Weights of a small transformer language model.
Training: a variant of SOAP for these matrices, 141M tokens, 4790 steps.
Each number is 128 + 32 x the weight over its row's rms, rounded and kept within 0 to 255. Layers, rows and columns count from 0. The size above them is the row's rms in percent of the matrix's.

# layer 6 attention output (transposed), 64x64, rms 0.443, rows 22-42, columns 0-63
size [111 113 106 128  94  91 108 102 122 105  76  68  76  81  77  92  84  86  84  90  78]
[[104 145 134  70 136 131 149 125 144 111 120 108 100  77 183 155 135 124 157 158 187 108  94 127  75  98 156 199 178  75 107 135 102 169 102 133 128 126 156 134  87 134 132  99 142 103 159  77 180 130 117 123 115 128 157 139 219  98 185  93 153  98 143 118]
 [ 97  90 127 174 111 123 128 155 147 166 171 146 139 145 151  89 131  25 125 104 113 110 128 150  72 130 113  94 176 141 127 178 109 127 111 129 124 122 145 172  80  88 150 102 156 119  75  77 116 174 101 136  95 103 135  52 140 115  79 154 126 108 184 141]
 [ 89  85 149 107 170 117  96 137 109 108 173 124 160 221 150 137 151 111 109 124 134  73 123 122 139 138  93 137 101 125 146 115 133 136 124  66 236 126 135  96 133 138 117 141 121 110 198 155 167 149 152 125 177 128 111 156  87 119 108  61  87 103 119 124]
 [153  96  84  75 103 151 129 101 124 144 110 108  80 137 148  77 158 154 115  93 106  74 117  60 113 123 143  91 116 113 148  80 181 124 109 134 122 139  89 137  92 202 117 109 102 100  92 104  99 148 102 177 167 104 161 126 107 106 134 184  70 124  68  97]
 [ 97 171 161 171 137  62 124 129  60 122  71 122 130 108 143 125 123  93 136 137  89 144 136 157 128 105  87 132 168 121  98  98  98  99 109 156 111 128 137 135 119 125 110 152  95 182 103 126  91 136 114 136  34  83 102  44  66 147 155 130 120  76 118 132]
 [137 129 122 140 114 158 109 114  69 115 146  64 124 155  71 152 105 101 125 145 128 209 109 107 129  94 111 119 144 105 155 127 117 131 115 120  71  91 145 134 163  93  65  58 123 123 173 191 106 165 117 111 123 177 160 176  92 116 152 108 188  85 133 149]
 [190 120 131 137 150  85  97  97 165 112 195 177 137  90 126 146 123  90  83 116 120 161 152  80  75 115  90  98  88 118 137 112 121 163  88  85 127  80 150 175 144  95 162  56 118 157  81 148  98 103 109  92 123 127  94 108 123 183 150 111 152 147  88 122]
 [152 105  88 135 107 126 114  95 119 141 134 191 112 105 164 172 106 171 110 105 126 128 140  97 113  26 152 155  56 125 107 161  51  94  93 166 174 151 107 114  74 108 106 123 162 100 120 121  82  84 159 100 152 136 118 154 174 136 135 134 142  96 114 136]
 [ 98 143 174  99 216 152 155 108 136 187 161 160  87 109 107 154 123 108 167 118  83 135 161 126 142 118  59 121 127  87  92 111 169 103 173 136 125 115 172 103 183 187 178 145 103  97 106 125  88 141 127 138 115  87 119 129 135 109 202 119 159 147 137 125]
 [140 113 156 159 119 108  96 136  98 107 125 129 142 170 201  96  78 124  90 122 122 170 148  66 110 145 149 192  79 150 117 139 195 143  89 186 124 127 147 100 134 125 156 125 115 143  47  99 193 138 105  98 113 129 126 190 171 132 132  97 133  91 145 121]
 [154 101  72 134 126 174 119  93 157 121 153 116 136 116 133 118 161  62 113 120 148 117 109 139  97 107 155 153  95 173 137 165 135 134 130 121  90 158 107 170  67  93  97 106 106 106  64  94 114 189 149 103 199 101 141 140 146  61 151 160 111 115 196 170]
 [111 126  86 186 119 142 115 161  88 170  98  99 163 138  89 129 104 227 174 144 139 192 132 101 125 150 157 107 126 117 147 204 149  83 133 112  71 167 144 100 137 161 152 120 120 138 158 141 159 124 125 146  78 101  99 129 168  59 113 141 117 146 109 136]
 [134 138 111  71 118 140 152  68 128 143 185 153 139  45 144 125 117 106 160  91 143 143 128 120  89 106 130 126 110 172 150 137  64 156 160 138  99 106 183 157 118 122 107  51 136  95 127 146 124 178  79 103 140 166 115  88 156  96 191 123 126  99 101  80]
 [ 98 111 166 146 136 111 130 154  97 140 111 154 109 185 122 170 143 137 204 125 135  36 155 110 164 108 177 151 122  99  83 159 103 153 157 136  85 172 176 131 126 127 145 137 108  70 202 129 142  96 119  98  91 126 150 145 109 103  94 113  65  99 145 142]
 [117 123 114 157 129 142  80 127 109  81 130 152 112 164  75 135 125 138 143 146 101 102 127 117 101 124 149 149  92 152 147 146  76  48 172  93  95  98 118 110 172 152 120 240 160  86 171  93 150 132  76 115 147 132 164 183 125 117 184 126 145 158 134 125]
 [130 117 127 167 142 115 140  96 170 161 130 115  97  59 141 103 159 144 165 131 125  95  95 190  64 131 162 115 110 115  98 145 110 129 156  56 108 175 177 210  94  82 110 141 167 135 170 142 127 169 105  69 107  93 114 100 174 139 128 114 139 147 135 108]
 [ 72 113 159 106 116 143 109  70  97  77 171  97 212 154 176 121 103  98 139  90 111  70 123 128 134 162 114 163 123 155 139 203 134 106 117 157  72 110 178 123 149 130 140 128 162  85 128 168 180 133  88 104 141 162 162 115 113 113 123  91 105 111 145 161]
 [110 124 121 123  99 147 168 147 120  62 147 129  84 190 173  82 125 109 184 104 108 117 157  93  70 144 112 109 161 115 119 158 144  60  83 154 171 100  58 142 105 142 126 149 141  93 144 129 132  73 147 191  76 144 160 105  73 136 110 120 117 148 113 121]
 [158 143 125 116 159 133 171 179 130  89 176 103 136 132  91 137 107 127 170 148 117 127 142 149 137 210 170  82 193 156 138 142 154 159 144 112  97  99 137 117 166 127 181 129 125 181 163  68 188 165 145 168 170 144  87 142 113  90 137 122 158 151 119  71]
 [ 81 146 141 101 177 117 119  88 127 133 104  99 118 123 113 100 109  67 190 128 161 168  81 178  69 146 156 134 169 101 197 129 169 145 136 136 124 195 112 127 144  95 157 112  62 131  79 197 140 102 124 150 107 100 142 126 125 147 128 130 158 170  87 118]
 [ 80 115 130  93 123  48 143 135 132 151  72 105 121 150 111 136 138 105 112 142  46 145 164 169 119 168 149 147 170  95 124 133 201 110 136 105 139 155 188 120 110 104 123 134 171 144 137 151 173 136 178 118 105  56 122  81 159  86 101 106 146  96 104 155]]
# layer 6 attention value, 64x64, rms 0.527, rows 23-42, columns 0-63
size [ 97  92 105  85  81 100  89 113  97  98  85  96 104 101 108 111  91 104 116  85]
[[111 107 172 118  49 120 118 126 150 153 137 137 125 158 172 149 124  96  64 115 149 123 127 122  88 161 127 134 150  95 178  90 148 130  86 144 132 124 166 162 107  37 128  49 143 133 119 134 107 167 191 157 102 119 152  62 112  95 126 146 119 178 153 117]
 [ 83 170 172 130  98 137 150 142  88  93 155 115 107 143 131  91 156 118  81 107  98 167 153 171 161 150 113  69 212 165 103  93 159 137  72 149 172  91 161 152 127 150  98 141 172 133 138 108 169 105 131 139 200 110 165 174 145 133 120 125 162  99 120 160]
 [156 136 125 171 125 156 142 162 157 205 151 117 173 106 191  88 111 131 118 118  98 158 131  85 150 115 151 122 149 121 136 139  81 110 164 134 156  90 103 147  67 168 134 152 118  97  75  84 111 142  90 144 130  43 147 117  99 123 151 156  59 135  73 110]
 [168 144 230  88 142  98  88 129  69 135 100 140  85 147 110 173 117 172 149 176 141 121 100 175  99 148 153 160 114 115 160 153 180 144 143 150 107 129 154 101  72 151 136  89 134 156 118 138 110 117 139 169  74 139 139 155  89 133 129 168  95  70 134 168]
 [ 95 187 109 101 155 102 154 117 134 107  91  64 140 100 109 134 155 133 148 224 131 176  96  75 125 115 138 172  93 129 107  79 155 121 100 177 115 170 148 107 131 110  78  76  94 132 167 159 115 146 114 117 155 178 145 142 110 170 108  79 138  99  92 112]
 [140 102 128 103 173 146  91 135 124 130 125 160 130  81 159 150 174 118  99 107 182 134 107  84 128 127 130 144 105 156 134  33 144  94  97 135 110 160 133 118 123 130 137  77 150 148 159  96  90  25 126 161 124 126  62 100 130 185 125 151  73 155 113 156]
 [163 150  90 147 127 111 147 149 179 131 201 186 110 129 141 136 154 126 151 100 146 137 124 136 140  81 111 150  69 148 148 176 116 123  74 157 145 108 130 222 147 138 138 129 144 120 106  90  80  45 123  90 104 115 112 146 175 156 156 145 161  87 108  89]
 [134 144 154 142 131 126 144 131 113 135 124 150  45 122 140 120  55  87  85 149 139 126 169 113 125  82 145 161 106 146 104 125 176 119 146  97 100 156 105 102 160 132 122 151 145 156  42 202 109 109 128 166 131 166 134 117 178 102  70 132 103 145  50 152]
 [102 125 142 187 121 131 112 115 145 135  96 110 161 146 121 106 185 106  73  68 129 129 126  94  90 155 142 105  93 176 154 168 153 158 120 189 143  64  68  86 135 103 149 179 111 165  93 110 154 106 112 156 107 124 123 171 154 208 125 135 150 179 137 123]
 [143 182 149 136 156 111 153 129 101 152  68 161 177 166 104 128  86 180  82 113 163 182 147 172 137 127  75 117 123  80 122 102 120 120 171 150 136 158 125  89 191 137 143 156 141 171 158  97 132 101 116 104  80 143 128  99 119 148 100 121 195 124  52 118]
 [108 132 152 130 136 130 136 101 158 118 135 142 117 108 160 106 130 114 141 189 125 111 134 143  84  85  96 200 132 153 139 111 146 173 127 169 176  58 201 109  99  96  80  53 149 128 114 116 170 133 190 169 139 157 113 154 168 131 139 107  83 164  99  88]
 [106 161 136 158 136 119 149 149 126 149  83  72  96 176 125  94 140 137  59 142 118 175 132 165 198 115 159 108 103 128  80  93 134 118 126  73 157 143 144 141 155 140 150 187 130 180 103  65 125 122 132  93  89 141 144 197  88 129 117 130 123 113 196 164]
 [103 100 135  99 119 146 112 135 108 140 137 131 102 108 144  97 122 182 118 106  71 199 105 135 114 154  62  77 160 157 138 130 145 117 101 134  84  70 127 122 108 176  66 106 161 188  78 128  89 158 163 147 137 219 112 111 161 113 139 105 139 166 131 140]
 [117 118  72 136  71 110 146 185 181 122 102 145  96  88 177 114 115 124  85 115 110 194 124 119 120 141 126 133 137 126  84 129 181 161  91 142 151 166  99 150 151 131 147   9 110 160 122 163 139  87 156 157 121 117  92 108 162 178 133 138 111 151 143 137]
 [ 99 142 136  95 144  98 148  72 119 172 107 122 145 112 113 103  77  88  98 121 145 179 157  75 206  88 117 142 147  88 140  92 141  85 142 162 176 104 140  71  88 207 106 128  85 143 137 116 127 131 166 112 140 195 117 179 125 117 144  99 116 116 143 151]
 [150 137 132  97 122 111 132 142  70 160 118 109 104  79 133 142 115 163 103 183 102 217 126 200 129 108 125  89 145 149 119 133 120 107 148  85 111 173 102 138  75 116 150 135 152 180 136  32 102  64 159 118 131 107  88 148 126 111 146 172 150 144 114 138]
 [170 107 119 136 149 139  62 157 153 164 104 130 217  78 142 133 152 109  96 133 127 122 136 137  94 120 194 170 155 172  86 203 122 129 120 121  66 116 182 121 131 137  88 144 159 111 105 144 142 179 136 115 171  94 169  95 129 119 170 120 151 109 155 165]
 [ 89 148 130 141 122  99 115 122 144 138 183 142  80 119 193 177 128 128  96 120 152 144 113 131  94  56 152 202  75 146 111 106 114 127 115 164 126 169 170 168  82 148 115 122 126 105  96 104 101  75 154 143 115  91 189 113 148 123  77 166 115  88 167 172]
 [168 121 143  68 135 187  69  90 111 145 162 163 185  77 146 138 171 157  79 133 106  74 125  84 150  92 117 166  78  82 122 113 123 126 175 128 140  64 119 107 146 122 151 136 134 100 124  95  99 140 117 141 172 110  82 134 169  98 151 176 149 163 103 153]
 [146 118  94 130 174 190  98 115 129 122 192 169 166  93 151 112  80  82 115 150 168 147 115 110 114 120 156  92  79 103 128 148  80 111 133 146  95  64 120 140 115 116 119 156 183 122 133  81  51  88 158 144 130 183  88 131 124 151 121 145 131 168 125  65]]
# layer 6 attention query, 64x64, rms 0.752, rows 32-63, columns 0-63
size [ 48  68  76  82  96  62  37  92  88 100  89  89 104  93 101  90 156 154 128  98 135 137  88 107 102  85 126 116 116 109 101  91]
[[136 124  85 113  89 184  89 148 111 126  45 133  82 154 167  91 187 137 179 145 116  77 107 140 105  93  76 103 112 117 152 100 134 118 113 109 149 115 113  61 113 151 119 117 108 198 156 138 136 149  66 116 133 111 180  97  95 108 125 122  95  88 159 152]
 [136 130 125 128 132  92 133  64 137 128 117  88 111  97 125 163  85 155 113 155 177 119 100 110 133 135 204 128 103 128  93 112 148 135  88 124 184  80 123 200 173  59 130 159 103  56 127 117 151 143 125  77 168 138 119 158 181 183 136 126 160 152 147 111]
 [133 125 145 121 128 157 115 227 128 111 134 110 118 154 128 114 150 106 161 144  96 123 151 120 124 120  97 153 142  99 164 121 189 141 161 102  99 109 161  87 121 151 152  78  89 164 146 143  92  89  91 165  78 108 113  47 106  38 129 124  96  84  98 136]
 [185 109  74 150 105 127 145 163 109 124 131 191 126 151 109 136 131 146 139 177 169  94 151 152 131 107  93 167 128 153 143 132 123 128 146 137  82 168 104  80 128 120 108 200 135 120  72 155 112 172 110  98 207 132 124  88 105 221  90 143 154 138 101 112]
 [156  97 102 164 129  99 112 117 210 120 161 194 157 162 160 124 110 111 115 110 163 129  50 119  99 147 129 122 149 139 216 113  91 100 149 168 126 118 107 168 112 163 151 114 126 165  90 106 143 157 158 161 117  68  71 163 151 119 105 142 136  87 148 154]
 [128 130 100 147 100 142 147 178 115 131 118  87  90  86 100  83 130 128 114 137  65 123 182 115 158 113 125 121 151 113 109 117 103 158 151  57  88  97 158  69 173  65 144 109 158 215 132 133  74 170  89 104 158 135 144 114  76 109 138 143 104 159 105 123]
 [168 118 104 147  78 143 134 143 118 161 159 162 116 182  93 121 167 151 150 119  68 109 213 108 151 141 105  68 122 165 122  98 137 132 126  93  83 161 120 101 104 161  80 179 202 185 181 146 100 149 153 152 150 168 144 125  90 146 119 120 141 129 125 141]
 [111 122 118 167 140 135  79 140 146  98 151 168 120 161 139 109 152 121 150 114 172 110  65 103 138 205 157 127  84 128 165  78 165 145 175 123 111 117 166 163 169 150 146 203 110 111 106 136 177  53 110 154  99 161 108 133 121 115  94 156  92 133 159  73]
 [137  57 170  92 107 121  92  93 129 110 117 110 109 151 149 110 135  72 134 137 130 159 117 127 170 151 125 145 122 110 124 181  92 119 101 137 168 112 172  86  70 118 122 138 182 146  64 135  85 108 150 103  71 173 134 166 149  87 198 143  84 107 143  73]
 [140 118 148 111 155 138 124 108  96 131 130 145 116 147 167 128 159 162 104  79 168 166 159 117 120 157  80 170 129  92 150  97 131 103 173 182  67  96 122 123 148 126 163  22 138 119  63  66 134  74 128 119 161 151 139 117 152 145 163 146 126 116  65 144]
 [109 110  99 153 133 170  69 156 136 120 146 149 132 107 106 126 155  86 120  79 123 117 132  94 106 170 108 136  70 110 102 132 136  99 140 108  78 172 138  89 168 113  57 166 100 155 106 221 119 172 146 142  72 109 114 107 115 142 158  95  80 173 117 177]
 [204 151 122 127 122 165 107 130 124 163  42 147 141  67 120 124 141 171  94 118 129 151  81 109  71 163  97 101 117 145 171 166 137  94 143 116 124 115 112 152 141 125 142 119 157 111 123 110  79 122 104  67 106 140  59  95 184 133 114 122 157 121 153 202]
 [176 167  75 116 141  88 147  67 114 133 127 124  89  94 150 192 141 168 125 156  83 158 156 206 179 112 140  92 112 106 167  95  97 126 146 105 147 163 107 133 105 123 107 116  91  99 142 154  96 116 155 130 198 103 152 106 153 151  91 181 143 156 170 152]
 [134  86 164  96 131 149 163 191  54 131 114 118 124 100 132 159 165 138 117  61 108 143 138 112 175 100 120 159  81  99 102 104  95 136 144 129 147  64 110 105 143 149 141  81 121 184 133 110  77 107 126 153  84  87 129 129 171 142 143  54 120  79 101  93]
 [152 154 107 148 171 193 125 192 133 156  80 130  71  77 158 130 141 138 113  56 142 183 130 176 162  95 186 139 122 136 108  98 122 136 127 116  91 147 108 158 112  90 167 142  86  95  98 117 159 143 168 131  67 152 162 139 111 136 142  66 159 144 105 114]
 [166 117 162 115 118 172 133 111 108 126 120 133 112 153 147 137 182 111 188 122 107 204 113 184  62 105  80 130 136 158 151  84 210 127 146 138  94 212 135 107 100 154 165 131 147 145 114 108 119 136  98 129 148 104 147 122 112 105 185 122 146 137 131  59]
 [156 151 134 146 179  91 110 169 223  69 169 162 142 107  82 102 102 104  89 104 170  92  71 148  95 121 121 124 160 120 192 148 115 136  93 162 114 152 171 118 127 125 162 113 114 128 142 148 135  92  87 114  53 104 141 177 134  90 120 113 142  99 123 140]
 [101 139 117 125 113 105 138  89 128 117 213 160 131  81 142  86 149  89  96 121 106  80 141 177  65  89  93 134 150 175 124  72 127 115 186 136 118 143 105 125 160 165 108 181 138 173 131  78 111 123 142 111 117 148 117 126 175 134 216 157 140 150 112 157]
 [129 146 136 117  98 174 118  93  44 150  95  97 111 185 134 116 133 138 141 145  55 225 173  88 140  83  93 149 130 141  94 139 165 169 101  99 131 117  94 150  93  89 111 162 135  83 110 127 135 151  74  98 103 176 140 129 131 129 104 150 152 127 137 159]
 [135 139  59 161  86  80 117 123 100 192 141  99  83 105 187 119 155 152 135 141 158 135 162 106 106 139 126  80 140 154  96 138 127 118 152 107 106 160 139 194 111 161 174 150 161 165  78 146  94 175  93  55 132 169  90 158 114 114 125  95 171 148 119 138]
 [140 156  82  83  99 135 157 152  66 151  98 178  78 136 124 120 173 170  97 150 122 189 204 127  86  96  99 106 133 138 161  82 155 171  95 137 105 113  86 134  88 158  97 142 183 126 106 112 141 162 132 138 135 185 139 103 114 118  98 196 115 136 146 130]
 [235 159 144  90  84  98 168  53  67 199 110 137 139 132 154  86 134 130 143 157 110 148 164 138 124 167 117  93 129 114 112 141 142 124  76 121 151  68 130 109 141  92 149  86 125  94  96 150 103 126 123 159 123 158  97 118 117 150  94 165 153 152 141  97]
 [116 158 120 100  81 149 113 100 155  76 138  83 190 213 128 138 153  78 155 157 148 125 152 112  69  93  58 141 149 133 144 129 132 169 171 159 124 190 161 156 116 118  68 139 142 106  62 132  77 140 128 116 110 140 111 122 102 164 139  96 132 143 114 114]
 [170 137 139  81 208 120 158  59 126 103 145 100 114 139 151 141  67 115 140 164 153 158 118 177 158 135  95 145 129 123 154 122 127 152 162 155 100 130  99 155 129 145 167 107 141  87 114  56  99  88  77 104 127  91 125 151 180  74 119 143 113 105  64  87]
 [215 132 107 119 165 125  77  79 118 135 145 128 133 104 110 131 105 196 120 133 139 144 157 101 107 151 156 127 109 123 142 128 132  74 104 117 177  62 117 148 138 129 158 137 147  88 156 134 139 103  90 130 154  80 155  66  67 101 202 162 187 109 105 111]
 [144 144 136 119 138 164 101 187  53 108 147 149 102 147  92 165  90 101 178 132  56  84 129 166 168 100 107 100 137 107 111 123 152 176 116  65 131  97 126 120  93 133 162 129 119  86 173  81 143 205 128 178 149 126 120 128 100 145  90 115  92 140  97 136]
 [198 113 112  89  84 150 117 114  43 168  86 132 121 126  79 129 173 143  82 131 117 154 211 159 151 124 127  79  97 133 114 123 154 134 114  97 119 146  79 134  87 111 141 117 169  89 159  88  97 149 139 177 153 180 143 129 114 145 100 172 137 150 158 103]
 [ 83 127 114 171 101 141 162  92 144 144 117 107  95 124 138 153 123 130 105  35 103 125 132  86 140  79 162 189 159 117  99 132 130  98 118 183 153 158 191  69  89 116 145 197 124 141 104 143 113 122 159  91 173 152 123 158 160 176 102 139 120 122  82 163]
 [156 127 120 155 122  90 134 100 136 134  83 138 141 110 197 108  85 125 162 163  91 143 150 182 107  85 108 142 159 164  66 127  94  80 106 119  63 142  88 153 104  89 124 120 104 135 112  99 136 137 119  34 155 168 182 159 126 173 132 160 158 134 138 169]
 [125 102 129  94 150 105 120 132 144 175  75 113  67 167 119  83 189 140 164 158  98 150  92  94 151 136 114 114 155 136 146 129 112 114 103 193 147  68 115 110 161 164 191 107 148 175 126  65  88 102 144 130 150 133 114 106  76 142 102 131 122  99  54  97]
 [118 122 114 110 162 111 150 124  54 167 159 131 152 171 104 134 120 138 172  84 144  74 151  88 191  71 123 135 120 146  72 130 121 158 163 103 101 173 139 160 200 151  92  77 142 151  94  77  94 124 134 146 120 103 106 128 126  88 146  73 158 140 136  82]
 [157 119 137 105  80 169 179 146 101 131 140 155 132 130 144 120 184 182 143 157 167 102  98  54  80 114 160 114 130  99 131 149 124 126 129 125 104 127 107 160 140 114 143 111 158 101  83 173  90 128 149 207 143 181 137 165 119  59 142 137 192 136 158  72]]
# layer 6 attention key, 64x64, rms 0.611, rows 32-63, columns 0-63
size [100  99 144 122  89  85  73 102 104 109  93  90 100 107 104  84 101  98 102  95 104 126 106 105  96 102 114 123 100  97 104  99]
[[148 100 107 133 189 166 107 161 131  85 132 206 162 137 124 138  69 140  79 163  84 118 117 144 129 124 148  87 129 115 181 131  97  91 114 153 163 130  73  73 114 139  85 215 125 113 137 141 125  93 112 167 100 137 134 170  94  95 126 164 112 182 116 125]
 [135 162  96 148 158 140 182 109 101 118 175 127 116 139  89 102  71 128 119 200 141 152  84 162 126 120 154 117 155 139 194 128 148  82 128 123 114 154 103 101 162  72 188 167  83 152 126 158 159 119 127 128 145 147 187 203  89  72 146 135 103 140 146 127]
 [102 146 112 119 165 102 150 144 129  88 126 119 162 132 193 149  92 180 121 178 122 100 134 104 122 129 142 134  94 127 140  71 143 168 141 140 124  91 129  92 134  41 169 141  99 147 118  59  82  56 110 161  98  86 105 143 151  61  86 120 103  92 138 123]
 [153 122 132 104 173 154 239 181 159 152  97 109 102 154 108  82  79 146 109 109 107 137 161 140  68 135 122 151  93 107 114 106 129 139 182 120 107 152 113 138 121  66 182  99 178 135 101 171 153 107 121 166 158 109 100 148 105 125  92  95 102 163 149 107]
 [108 106  95 128 140 154 153 209  68  80  72 141 157 137 128 141  61 138  97 132 103 111  98 134 135 114 179 182 117 191  89 171  90  87 145 122 184 155 110 161 121 111 142 109 136 126 172 136 101 156  92 178 156 130 161 176 119  96 148 126 156 136 162 130]
 [ 91  99  79 117 161 153 151 187 150  99 122 127 132 118  99 165  95 146  88 135  78  85 144 178 127  86 139  80 131 128 124 148 122 138 106 100 159 170  97 105 163 121 164 112 145 149 140 119  66 177  63 117 162 148 152 166  94  47 181 103 158 145 149 130]
 [161 136 138 142 119 142  80 151 128 124 125 192 117 141 105  99 145  84 139 117 121 121 112 164 117 150 137 124 157 152  97 102 139 106  92 162 113 120 149 135  45 167  90 167 108 124 181 142 177 148 202 146  48 135  97  91 169 188  70 131  82 133 134 128]
 [ 86  80  88  94 134 107 149 118  34 126 129 143 166 130 114  94  99  49 151  75 147 138 151  88 127  96 165 114 146 121 169 100 197 149 117 146 119 122 108 157  98  82 140 123 110  66 169 103 139  71 127 116 139 133 174 113 102 167  96 144 136  95 120 132]
 [ 88 121 117 121 166 135  29 177 122 122 150 132 150 122 150 142 122 111 152 174 159 113 107  69 138 187 155 120 137 117 124 126  82 154  94 131 115 107 138 103  77  45 118 125 108 154 108 113 145  61 132 143 145  91  91  75 149  88 108 144  69 146 105  96]
 [126 134 123 100 136 165 104 121 133 120 150 136  98 135 191 154  99 156  90 142 104 106 162  15 170 142 126 189 138  71  92 102 149 152 109 143 122 134 145 144 138 141 171 113  72 112 188 117 118  50 152 159 101 155 166 136 100 164 164 123 122 157 104 129]
 [ 75 116 128 120 140 149 101 103  94 127 176 109 150  72 189 136 151  68 123 119 150 128 142  93  67 138  86 124 155 154 137 137 170 154 124 165 106 146 209 136 165 125 150 116 125  88 172 135 137 122 151 101 179  98 120 152  81  72 186 141 136 172 118 183]
 [159 118 134 174 173 120  71 190 117 173 123 174 144 168 113 111 153 165 148  98  52  84 136 115 107 173 119 202 111 148 117 118 121 108 119 151  92  93 180  99 111 144 108 171  94  99 114 145 173 131  90 141 162 156  70 108 139 157 101 131 138 121 124 180]
 [113 136 129 164 166  99 142 155 127 147 152 140 125 123 153 134 117 116 166 119  48 158 168 135 170  99 151 145 154  72  91 158  83 153 103  99 151 141 125 137 165 151  82 119 112 145 176 173 107 156 194  59 182 169 160  96  73 170 109 148 141 122 106 169]
 [167 100  96  90 119 141 152 153  82 125  95 107 151  97 101 128  84 159  96 118 142 181 134 149 127 145 118 105 109 100 129 135 165 157 139 126 172 135 167 109 147 140  92 130 148 130 138 126  85  67 123 161  54  83 139 212 134 112  96  57 194 116  91  87]
 [131  71 161 136 176 145 123 166 134 145  74 109 144  62 165 107 114 168 147  81 154 169 138 162 113 106 153  45 129 134 144 191 139 110 171 135 145 134  93 179  65 131 178 161 128 120  81 135 168 110 104 168 119 150 155 154 106 116 140 120  99 156  87 132]
 [102 139  97 105 179 106 148  61  97 116 150 115 123 113 176 129 149 164 200 131 189 109 103 171  77  99 156 111  96 138  87  96 127 171  77 105 120 156  88 148 164 116 171 109  93 152 163  82  86  94  86 118 106  87 145 180 133 105 137 124 118 136  90 117]
 [120 114 128 119 153 146 111  86  94  92 162 146  72 136 171 121 161 146 125 112 157  90 143  43  80 149 222 151 137 104 165 118 177 131  90 101 100 106 114  88  61  99 178 107  87  97 151 171 148 127 129 100 142 143 129 167 102  92 113 134 156 146 133 118]
 [127  79 179 123 208 195 126 159 126  69 144 113 142 115 120 154 119 134 123 199 102  94 161 128 148 149 148  88  77 111 153  37 171 152 122 118 154  95 135 142 135 100 122 163 125 118 149 118 135  91 118 127 118 160  70  94 164 135 150  85 136 171 120 155]
 [ 85 134 179  89 169 123 100 101 163 117 117 112 175 108 135 109 176  96 104 166 126  76 142  70 172 104 115 117 122  70 137  90 117 176 132 157 126  79 141 133 120 192 169 109  83  75 106 112 165 116  80 107  57 114 168 144 123 107 133 142 161  96 149 133]
 [ 84 144 161 118 103 123  93 148 128 101  93 123 132  82 150 136 172 131 122  87 160 101 123 131  79 135 163 131 207 110 142 141  78 163 131  79  85 148  71 130 131 128  89 157  62 181 139 155 121 178 181 100  95  93 138 151 128 100 111 124 144 130 191 179]
 [106 163 134 149  87 159 125 160  88 105 103  77 153 176  85 135  99 121 105 115 131 117 142 159 174 132 114 192 107 150 104 149  75 125 141 148 112  71 149 140 157  75 154  81  79  82 107 140 121 157  87 177 156 166 134 138 129 196 107 144  78 184 151 152]
 [213 134 162 175 110 157 103 159 106 139  90 127 119 134 126 124 149  72  96  70  94 150 142 151 122 112 150 120  92  91 141 114 192 120  77  79 106 125 121 122 113 111  81 166 133  72 165 166 110 125  76  93 162 172 170 157  95 156  94  87 161 117 112 134]
 [115 108 126 105 120 135 129 173 110 111 131  50 174 170 128  59  67 111 159 161 121 111  49 114 142 102 126 135 166 112 131 146  74 138 128 168 152 155  84 104  74 115 136  80 113  92 168 159 193 123 131 125 139 201 144 122 137 152 111 127 150 139 125  87]
 [ 84  86 159 122 153 135 111 144 123 157 111 137 174 148 141 105 121  78 142 118  72 121 165  91 157 172 116 113 161 130  55 148  80 117 156 131 129 105 131 123 112 127  42 151 145 145 125 152 135 165 127 129 196 135 186  98 135 214 176  87 152 116 114 155]
 [154 121  96  80 113 112 129  85 186 140 141  82 127 110 140 153 136 160 162 150 195 146 104 152 143 150 193  88  91 170 169 138  51 119 168 134 187 107 140 176 114 103 169 137 113 117 155 164 119 136  88 121 152  99 144  74 187 142 149  94 129 151 121 100]
 [115 152 129 116 142 143 124 121  85 137 116  99 104 170 138 129 154  94 163 135 136  94 124 140 162 113 124  19 186  80 172 105 133 130 146  59 177 100 116 130 117 143 191 117  89 160 165  67 132 200 108 179 109 115 159 145 122 123 157 139 151 106 144 137]
 [ 81 121 129  88 174 105 135 103 118 108 135 147  93  98 127 138 113 136 169 132  92 142 126 111 177 127 115  37 118  89  99 133 130 123 126 176 156 177  58 141 114 138 138  58  83 193  91 100 127 201 157 109 148 114 172  90 115 143 146 177 133 141 129 130]
 [ 77 143 103 117 136 105 132 120 110 166 143 103 158  99  63  99 139  52 198  98  95 115 136  78 149 144 159 152 143 141 133 169 154 135 115 116 136 138 153 109  78 137 131 185 126 132  62 117  72 118 116 209 147  84 130 117 166 149 134 161 112  70 110 125]
 [126 138 105 155 150 141 153 143  65 145 120 166 173 141 125 126  86 101 148 158 157 155  98 162  81  78 145 156 114 176 122 113 189 132 192 105 129  84 148 156  98  74 138 146  99 147 115 139 117  94 186 160 152 141  96  94 145 137 176 187 204 157 120 107]
 [137 128 114  85 133 159 214 126 134 136 118 182 107 130 106 137 122 104 142  29 125 166 153  89 107  67 176 152 142 153 102 124 130 103 133 143 170 111 108 134 166 105 160 114 170 210 118 120 123 132 167 106 154 110 114  73 115 130 171 186 151 123 145 104]
 [151 136 146 131 173 108 107  78  86 101 118  97 127 145  98 152  88 110 112 100 125 100  55 152  87 130 170 155 154 114 103 168 129 157 170 152 112  51 128 163 130  97 152 137 136 180  98 110  97 116 125 223 162 129  88 133  78 127 153 147  70 153 148 119]
 [119 112 221 151 142 127 167 103 156 141 158 113 159 149 167 114 130 139 123 113 134  46 110 165 128 142 137  88  75 114 102 127  91 113 130 212 111 109 109 119 148 151 134 107 148 180 123 160 134 174  89  92 139 140 156  85 144 172  74  92 182 113 142  96]]